Part of a small language model's weights: vocabulary 6390.
Each number is 500 + 25 x the weight over the matrix's rms, rounded and kept within 0 to 999. Layers, rows and columns count from 0. Numbers have three digits each.

# layer 7 MLP gate, 256x64, rms 0.244, rows 192-255, columns 0-31
521519538467468511478508469459506487448505478532513514494518508489560459507514450521479468466515
553497494486471506506434529473482500510463533560505528536484518496525512497518463470475477471498
503521501463515521527500463528498493529486448494525495516507516454545528514523484547539505586510
509502472511499489525493511514471446524516472515535443488526484481526500502470465508519544517469
505541500492438502495515518473532498529524481495516487487505567457512470501473479446489507496472
576452504514535499504484465517499553493492510540521508542501495521475512475506510486480497474502
566503519509467503507507496481479529473538504449473532493495523463479461502488480515490475508518
493506514499558485522527465485488511556448494486469526541486478550485487459542450503509504488523
467556565495507487535508489489487549519502495514462469499525486461516508507506487492487501523501
481521489501512507475492523525511495502537491516509501486491513480530467511525469516519462545494
540492499508491531505501485434483490518540490489508493476486419496482498488477481511446506499491
497473456503495512488468506491497513481489497483476502478507501525495533490473515548491494494473
517487481502517513544466526471524531488514474525511517500516518509524491473478473511523497509484
529492510539536529500482502485548558523470522512549537535519495520485499493493467518523468533479
527501434509441527528502503517491536431487500514512501482538557507520496452522500496466481487485
490468526484469532479520486503506523494497467537518453516543498482514508513500465479531486545524
567491470511480523501528506515536470517526521474536479547530500466497511481447512550481503492468
529522524495491481541502488475515524470481504478492509472510492514459492500477463479460452512568
470469518504522490500545481528516478496510476500502497522524541497519500538498477512516524479436
520521501505456548485486496525475468505499449572555475491488479476510465523500450515493503521538
478540515467416537526438507459508465512520493467468513493506497490551491482509494480462504520505
451540510533471489517513481503500513473499488485490499493500488439520453549513513485509468506483
528496498518508510495465509470503492524499513500511482524472512504463474482492476498495517500499
470532489553450556458504484522462513505487477531521534499471475509492476502540493527552461445522
512511497486476513489469486494495487484507511518508506511542484441493488496494492479481523477459
470517491527460537515478501522482499511506468584514483500484502473514468490496512469469516475490
486495516530496469464500497498485528451476487468538503513523484475521471495533501485530458505504
446504499492479491516504517504482507475495483535576491413463465507477537507543462482487490477495
487491525501479522478461490505499554516483496506486534532502501534537471451483508546511529463514
481502502519520497504507550476528459455517510507485506535509563508525449483518491460505494511504
520474509502490524515501507453483475485498470467510493551506509483494447500519496486534470524486
520530525539528517486496489497490459480555469488492518539488468510505516497535505473469460540520
550506462478498515511465500469506530476515488533517499482542520494521512492528473495516479485537
520493473543527505518496473487446506486499454541504468519508555527481502506517488461501530494523
485508512507495511499488546520486476497501528487503462517489460489535504494514525551482495532485
532497472479430502523494475508495526479534536563542544497459493488548485473516486479473490523496
502500511499447524489529516508517501503553540519507491497524463477486507481550438473485483519505
521462514528527537532521497516528487509465472570529526519503489492521484476495474467545549463521
478479511492502561490517488493489485515443494523533490504520524488477511529527496483476466510496
543455519496492552515510496487527481503446510494489534473530481459519493509543490523463495520505
507480510505531525519468510496502502505506517493517544495484489486513487486513469518523490474492
477520506525504515477475490470502494490474498506531512514492452520501509514539484528459499485521
495508498515509512527495513461528527489485507461501472502525497481479498529468503446487469491480
520522502477551515474494508514475508497424510518556446503511492482483503488486486511498519482481
481443494517504523500457519485521468478484498487505495532513488536498457529423486510503472503474
526490492474490492532477506487487513520510527535473501497521459482473527444516508473454523475468
520498508495536487514485470534465508504497474532482517489506487482519471552487476497510480424496
536510479520510528476529491501501535455493498561491536497471531508528486445515503510482524546527
520491508529519523500501472531499483482461487526482492474442524534534472489479515501517488508482
500516499478499476519485504524527502505484500528496494479520500480508516477479501519487487509506
483494500519467505498526480526528480498470471529532492482463467493553492500520462507495504526451
497496482500507521455518483507524535497521502501469520535515474465459503533509443493467466496492
486563504481506506486519533469512491487471507493467505508481515478504510499467473515491506529493
498522483497519532467537468477491464419527557505488514477528496516513451541508440491510482438470
483501509489441450506479482470451509522486527499508476520481508455536484459526508521495488523538
444510501503468494507472493477459536488478518513526475510483473498502501519502507501522529517505
544529552529528492516597444473512483450490478511498492483512485440507511524503466525493519540506
521505486517562520487460497474455486480465472480484486505523533463497484535487432505554478529473
501520511520510525531513513508489499502480457496514479453546485523479495509478511491442495485493
509525483465519488499489519502510456532517514510502469501501515482546487503488511523498476480452
447520566542485471476477489488469510482478511462471484514482480530481450473488509539468499510492
512474463479521516490498500509515482479490474506479481521516502513510466500509490498514484489498
491494494528506499462484529510500516527463492500502490475496544510503480511477485450502504477462
473465491529510517486489478516492488493465485486518479514562487477493495512520509540513465517504